Part of a small language model's weights.
Training: a variant of Adam for these matrices, 1742M tokens, 6646 steps.
Each number is 500 + 25 x the weight over the matrix's rms, rounded and kept within 0 to 999. Layers, rows and columns count from 0. Numbers have three digits each.

# o: layer 2 attention output (transposed), 1024x640, rms 0.0361, rows 677-696, columns 480-639
# v: layer 2 attention value, 1024x640, rms 0.039, rows 678-697, columns 480-639
o677:502478475531539509418488526515544514503463471485483526522488486554496511492535490494521518529506540540526445477518490438560460513491518515510467471539544454535504479518487481515521506481476511505463473499495564532505467450540538532497484484502498463539467507507488513546538497489505462500500498480468484502497529463472501567456493529575495504526450521473492492508504506508491377500503475504506548459477460538503494488488503555515514509480526504501483557485541408498492485479522566
v678:553479515503538498460531467481475477469544460506480469512479456543474522504447458479476454462487513538516509494503460504473508486500488494471492522508521537541453558464483451544477446504540499574466548540495499507424474515463512539523481510491456534493494409535471577540510512495542524521479495490487509509526514505508481515490531546525517540514437525506528496525457504496475480501484514508495516496548502494478482498515484488526517494534540503492556477508504479498507431491512505
o678:524539532459564512458484481478491481505495456389517551514514452517489532544456468468489469474483479530519500506509498479473517478475518481494496505528496554495498499506465492517496486503506533529516468543536534504473498475438432576482498505477561479447476460480479545547483547499481490474507473494518508569568481489494493527486471579563529492515496489533521496523481552490477534523495499489511497471552471521493493503480544470535565496518510455527525515487496467486488498522493467
v679:534532488485468500520554489504460448512452501532543469488519504506515503475552522489473488503471494427460526517482510471491497501508486477489490556483505501511481478478481511478467510506508497501479496505562546496510556549520449461484539538482542501524547503497476487524474506522530535530516482507470469514486521531549433525474469479513477511504498533488521532505454509495505479521509450496450491529492502511529482511484452529440447524491461492482496494455472525490470516508516499
o679:494488501565494499524513543480467471521487528530471485514508534495506463494532486464459508502457530440473480496505510506492523520513494483508526531475474505498480463476493504511489557524537504457506481446538509514478505517501489505484528495506499519502528517534515523510492491546462535532495542529489454486493500526508491431465494444521506489458498509495540502490501495475463493469450493525521540489531547518500514549503471509501495542485456521485490467505489516557507537538514505
v680:433525504514542515523459521503512480503481502504490497458543510562467497466506509449508462487447489518497545543550444563479520474483527556477511467509544487493531518497544487480530480449447502528499481455481535521478550486520519472396509562496497530497460507485474466477455457453505444490494547486538424533497482496509526540485544449537497478481479495526470460466488467557474498486450513571458488488500485452516540441531480465519514490481477482475462429478416503516473489483460451
o680:504472504502469443475464500535491508528470513508477503514499479513498448503480497479499510502487504483516502470493487486495495477503473520512477496510514467563550507502538503481536490484491506548518531475532505498447467485500539569481488501479498512521450476510501525499488508524473458518499490448484494518522529475551514503539467508478497517507480495514486496453482487488516438472553464475494528480500519517501485468524489485492491473471485498495466510535529466510502518549442495
v681:496492471457500470496452491529496478560524485457532536514479447484461484475464515490494484488558510533479506459515516562527494505484485472493462470533496443460519502544507496512463487526447548476489494476472470460510473475504499539515482493515474528492442441495480514510490517501476438448549514499507518478534476469464522504487500490512477513521507448488519501472484535515513449501493548469482474502502548533519510508470510483496469535472509481474516515524475501478496499516485482
o681:505480489547529521491462506515525518536512452502507539475514461515497499524461505513501518510469525512498502471511495522453498502485508496528526469545516441481509513492505509516485525541493516488500533509477518483507492525511497460493495515541466506480473493462492493490506557514463441474453499499504542477505492449475534496530503542521500500522540473524552498430522481534538476474532517509492473521520497479505513460461474468543461481491495446492505520536513499515525480452457512
v682:510523552527555491444526504466477515486544547517474539480540521436508510548535508468553523549512521469535447551546475491472502581514525508441484465504506512515530438479487437478493459469523489469492456552519488471517467498560500499474526497408452482520549483473524487497534542450526477496486516491488528549415557469541516533558433463520502496569440472515542508486493525470474531505477513506447546445522536491478542505521498523521530489513515477508501475493494483492511476486508478
o682:548504472505498539527481549523474505473497516483458485479516492492565514512524516498512528535502503548522493547479535476521526537497522501454450468510465509499469498562519480510490465435545525442498436495525515513514472466505467517495463529461524489531524540546452513526554494524513497518452489532531484513484535565505499507533517487537510476520482486476514452507559550493452473469471477490469513479489524530518544510482445476544508504487506511481525522524485504502513556462472526
v683:531488540521532532546459486494465490514525444499583513476476483478512466533533534507443510452518515467514474480481515412516509533498519516467560463482442420502425536478520503436542502488553517461492511439542461454478516521521503548558553473496485523533527516469529516463546526555492475468540516531501489540530463412515487527457514516449468448494438519494505478483492482498539471506467494528534509522488537481531498510441509534484516494502465511543521472493521508493456499479458517
o683:491506468514504555527538515471479494453506528529520498515496517500494529497525526507503470468476568519514501492499492507536516529507467524514480484511512504501517496465517487476460459503505510496497470494473459476506530487524541483501556540537496508541547512475500544479508484502484485443559535478466490485511456533487441502421488538479461478521503504454516515500497491435524492472466510466550510493551528500511500512484561485549471486528500481527528485484472498477512497459479463
v684:561487494437475468499457527470496520521509527528518463482514509459519454525444451521497540520489495410447518464527517521441505558547476469516494527502496466475531570486533524491483488500543499508501549506499506504461463520452542489488468513492465521464509491505505492519522506469500495493526500511482520519525492489446475513576427514514500514483520474486565527519506510475492531486502500513545504492448501477520497512515503516461514494532499518480483482514522473498509487527484467
o684:528499473458493467463497473506491513521525507536501463494503469471511514502504475466499533515535459454505512511517471489468488554506482513533500539534530515484526521536537506491521489517493509521510506515516499481498465515495541479493510491462471499483519502449525474488529504462476479544529527503491476463514487502514487515534474470501463545499479469466548521498476512489515514526585470553514517503486474488502494462492495494513496506505473484498490499520473521520460456548527509
v685:500470540447546517525489484535549530528531458554475529541488476514490482472485499485467491508545508534473498512510508499490480524483536476460480492506502504511516477492509421520529480521514478525510536501525511468459522510505509532486513482504519522492506450490462530487485516503445469520523508475488505525504503498485496457505476548512523468487459503490512480509516487539540495496481481473507500490517497489485483491491480526507485471513510496471486517493552452457499514504533491
o685:503484457495537497502522515498536522495521491460512510487472499570502511485484492518504463526515486504478482496469501515494495475484525508482487480529500481468504501504490493477505477494476468515520508541516511504495502497472519512524478524487529484504484477490470508471461487525477494469514503505510497518518498513513488518513510545493519486505506480500507510488513497500524493492493501497492478497448483487489517472500513513526500505504534499504512517479518474480521492484509470
v686:512500518487500450535519474462479504483456501497531523477474470519493500484507529522506456521510498493489457495507473468489494532475546533519597487471496534514488492471488485497489526547483467477500540495505515481500491465446454489454473463497517484511524468501508487500524515470510510480504497504477462509499545481502511475528500468522520519497473500506505554472501480525455493509484499519511488478542563503478505522491520520470521546553493505485522480454520534533499472474504497
o686:454518531489510485536492468508487469478516541514479482478517527457503499499508493482539503483493493489508489513515487450527493534512514459503547523461483514468506486479491514520479562535513506478500460415505517482506521465502521509503479498481492497475530468495500512493516499469504506481544502525484471483487487524495507458490488495496499495507467500498496496499498490497483486492453553506518457501508486473476515504497495474504492510481453501522473475498459510528502484487469500
v687:508484539505548476510464498486515449484515518540477493465526547486459540497476525505471448480465507450515500476515491534496500535553542515534491508498494504527490499505499584500515473500489478485476563504443500454507482526479531485541538474518546524499504496474517494447526497452502497527517482518509561546504472474507497481484532470475522483493524482488489508470482501518506513509494430475536501461553521458524482442488547518534521481490449457553533478502531486436503512458527490
o687:516485488516488518482508491450425527496500493531489488443472467486510507524548538504457495501458473506519535463501498489504493516442470501567462463477482501511566529496494496472487453439496538499501514498458512466512497498448493498513510466547510526515463493466469501519420533511535456527493513435532508520496533496490472523535499533496540467507449500481482482476510490445497466470541471538517483501448538486496473490531530485501521500519489482480534463446514481465496537478484487
v688:509488444521537572504463516512426484510565499532556494517481489538481513540489457515501505544519537501528467544479521487456510448533508504496488486520532459462481497463475550523466547514548478472517510522469492490476523526494514493511492517526498542459506497503568551545479550455503544434558500522541503485551486451502504502523508509515491515528545525506489565510471539461528490525507496490476492509445484530508471452467529480494486476522497521540518506533494514488523404473492512
o688:523543474524532558479497500547503489471507471466513483531482463515441530534479477495502543515536499521505491473459510520474499480491514564488481491503482543539498504481479507499465498535472506495479509470479503522498492506502490487479531529538459509463534525453528530519545519506507521469505507524516506501531486475482499503514475564526474496474487505535501559549452483488491555535494485514511517519492503566531474483501543465494468504527561502508553527497525532478522500491518500
v689:519485519527515516480485514483515480546452513508512501489484509480491515461492483518515468509514506504537498487498509472496510514503547503506525494508451493477474509485515494502511474507515482488490497529504481530492508515507495487491505515519484490487490505478508514466486539472531478531510523498482494491485449488516543495487534477503475519531481502520530512531515518473504529484477493500491484483501489480512486468506527524479516487488497520528499546494497492486510491510528507
o689:480493543521490497486491459505484476483499498518504501490517511482502495501526491497509499511468513497498504490528490495521476521486513480516526508464483516468487498469515479510474521517528489503511514479516507490496486484516510481464480500547449523503523494470536471469494517468540488510508515477487500494476481486480494482500496479507480499502472513507501484494495472493476505493493502535483469503473481492487489510510493485476478520513508530528478492492499517531504516509503520
v690:468502482529501479480514498518477483471492492522436513504514505540522508504487473520506467511479480512517541543482449522507516530511495504477547516470519513492483429521534505462456538504509528503508451461515519494511476504480437521492516533482505520509499481498507506488517489484518472513478463510503469522516511523505478500475526495503525486486488509538478500508471503522480512476513519503519481480497464468481512504492495480493476494534516521510504455515470538500485509497516495
o690:479473530474505461474504472505475472482506503531473499492542515488519502494513484488524486486497516501494502491508495489527502480515496497480525534483519510518530475476470486481504507510495485485500492454500509473517486469474497512469462474500481528502498490497523467485495502472536518493476500473493499517495490489516459503506505478511497520478487514509485485514478481511455488474501496497489482487498492519500497508531487496507486496501496500492476491488517524504525501518496520
v691:489470483428504476456476494521490474468512476478481516485513500520505489500507496513532509514483538500480472525510519496496522499459448487544494531512493484489521480503448476448485506503517484479495435487481521522534432489474487482558513503499487519510538515481509490480480484521508507471543469505491448477475518476490454489500522486467541539520498482497462501497548504474467495496501531448526476492529482533501496491495489450450521492536535497491453424507509523536539448488544511
o691:482464499463467440480503473513516509489558495522465454467523516464499506492518500444463472513481496537459511502531497519452483528502449506492525539499496485508513501535506497528530553490505546490520503455523508482534483488487514493479514482485512531490517525488521466516495516479456509520517471491507490433456536476518479501473504498490524518531502517471471495505520486504509481454474539518530438484499528510473498494481508486471503519493475484480499457516496512496497512538512493
v692:481530497527496528522510521539504465532536509507503512536530528541525503485495470498427512465471542479483497533464539560516503460570478496487505444483478493459498527539501499442570480483481491488501488461464508540476504517500514549495482464488520476550437505488487477526504517507428518521486493511511475465489491488473496490492497487516535531421523469567454508497512490524503477539508498488480516515538500541527482477475498493496515474484494492469515470501456487460498495515492500
o692:505497545480482519470519461510514477505474451536482541526484453486521476477509491515502545500492477418513509508469545522452491491507491559487478454541496496538485557498522467441558450508496459539515545537499477537492550558507486500492508513506474468514476512471504524448535509440472529498517501458470481436511502448507518489514474482428514489506533505536512504498483442514547549533552507521486515500537446486492510473480497484506518472498526496499536508506543496498549512532456506
v693:461464520466543463541524489513483464501535520557481532518526530532484467509471497520522493527532501520542497530538533508520476518473467500516495523489461522535519466466476465450460531440566510499532492506520503477525476511509507490521471482494488513504488497536513551490509497522493511509460506489478497501490528475507546515508520533424490492484508486572497511457507493455499495466478522549518501485504542510471485563539482490510483507548512529507481515494484493519480508494482456
o693:525491599482478479541487455489488514461507535534498488503508457468481496495520490528551474452492511471531507481516525523480508481532436467471545511473490522467523470451547498527495485510543503523519497431518505474504493472526507471466515464545450541492478481501474465470442511454562503492444485424529506521482486509529528483499523500467484484506552537572490512466460468524497515447507532539464454484473540486463513579587473432475487493517542526495431483467520533495524536501533466
v694:523466523493474564475489548495510519515544548514511579557477499490470459509493499512500521521481495511510461447507473429501505521475552494489508452498492541497459541515447522552496474480494496537539540505507547559516567496514523530538480482513479489491506505477506570509473531451472499495493468470511490516523475476491478537479451530502491497605438473477576499527515500542480485485464501523494525473540491505515488499518504532549477544470555480559499469495510482499504539493507505
o694:490491494510508536453520456513506470561550514537522557494475535492513522488574484509509517508534515538493478468479503551488478577476489493547500462547518489507502511495487470559493469494499528479534497518476533558495462423522479471553495532481500515506530494445507524540536497532471455467518501548539553475435477466527509510517428516504481492570456506483477512503503470459532454503537521505497419481502481481479504481422490496564480498489495519512524476506585505521486538496458492
v695:518442537519424446509571472496558442488512501494458488534478497511494569482474499510541515545477495476534498467488453496508463438486538492538513573499519527499457457515499510502537488484494502515517482498626527537493549515532489485536522511533496484577518477490509532472486449485552524517453531488497519489538513503513494526490539524506507522434443491561584516564442479516548584519478527478551463564523517537489518450467493523506498482541473518564457517520477460486502528522490496
o695:462488538554458470478567472469511510469530550494480494502475514495491524507482491495553503477445507467514548480526528468503495429514534469484541580460528516532498461483483465482511523511509499523513536444545559524529495495541501521455533479504471521544488475491517517502466472458562507491500502450493482510500470513523500491443514491480552503479481480576470516530467498498517544455443482515499481523487508491512451535541496515474521497521455554520471487443531496497497564511496496
v696:511507500481506498494506505494516521444472495502528427505508493494483515509501482499499508500478493511466510450510489532509510482449487528507454471508467535545501500475542480537513535468556538538499547525446501500494494472469475502485473484508507524493463504509500487493432499542518481523499509502526511514510508478481516494524504505499478472499529542474476520516476477490503496526520491512518466420500535510490493485494465502478507513477553476536491465492501533503496497552523483
o696:514463495458528512509464507485460519503496494481490448540498550485456482480490531493485532505524503473514506491558476478520527516495492506533506545484468527457522488464524478538536546510560514558518502483508468511470540506510494542511451501527519523458474493508490524516449473497462512483465491467529437501483531527511556466456503491529472497524504525477519531487461471467525442501448521498521458461454498507474506535533461497472518492488525536504465475487432526496527520544486535
v697:550471482525525509496463500520494496502541512563477466467535540485502503529525557531526506512483532486479531462503500506506471532480552507502515499483490476451436464476529517506523456487504506466517490516495553519492511462529520497562532559427469494531529512495558508497492497538499507506485484481517510504527484520524448561453487448551543453494504481476482468514456476523490536474478469478496534536482523552510515479503453545498480458543486514508484469523503468516474489462493531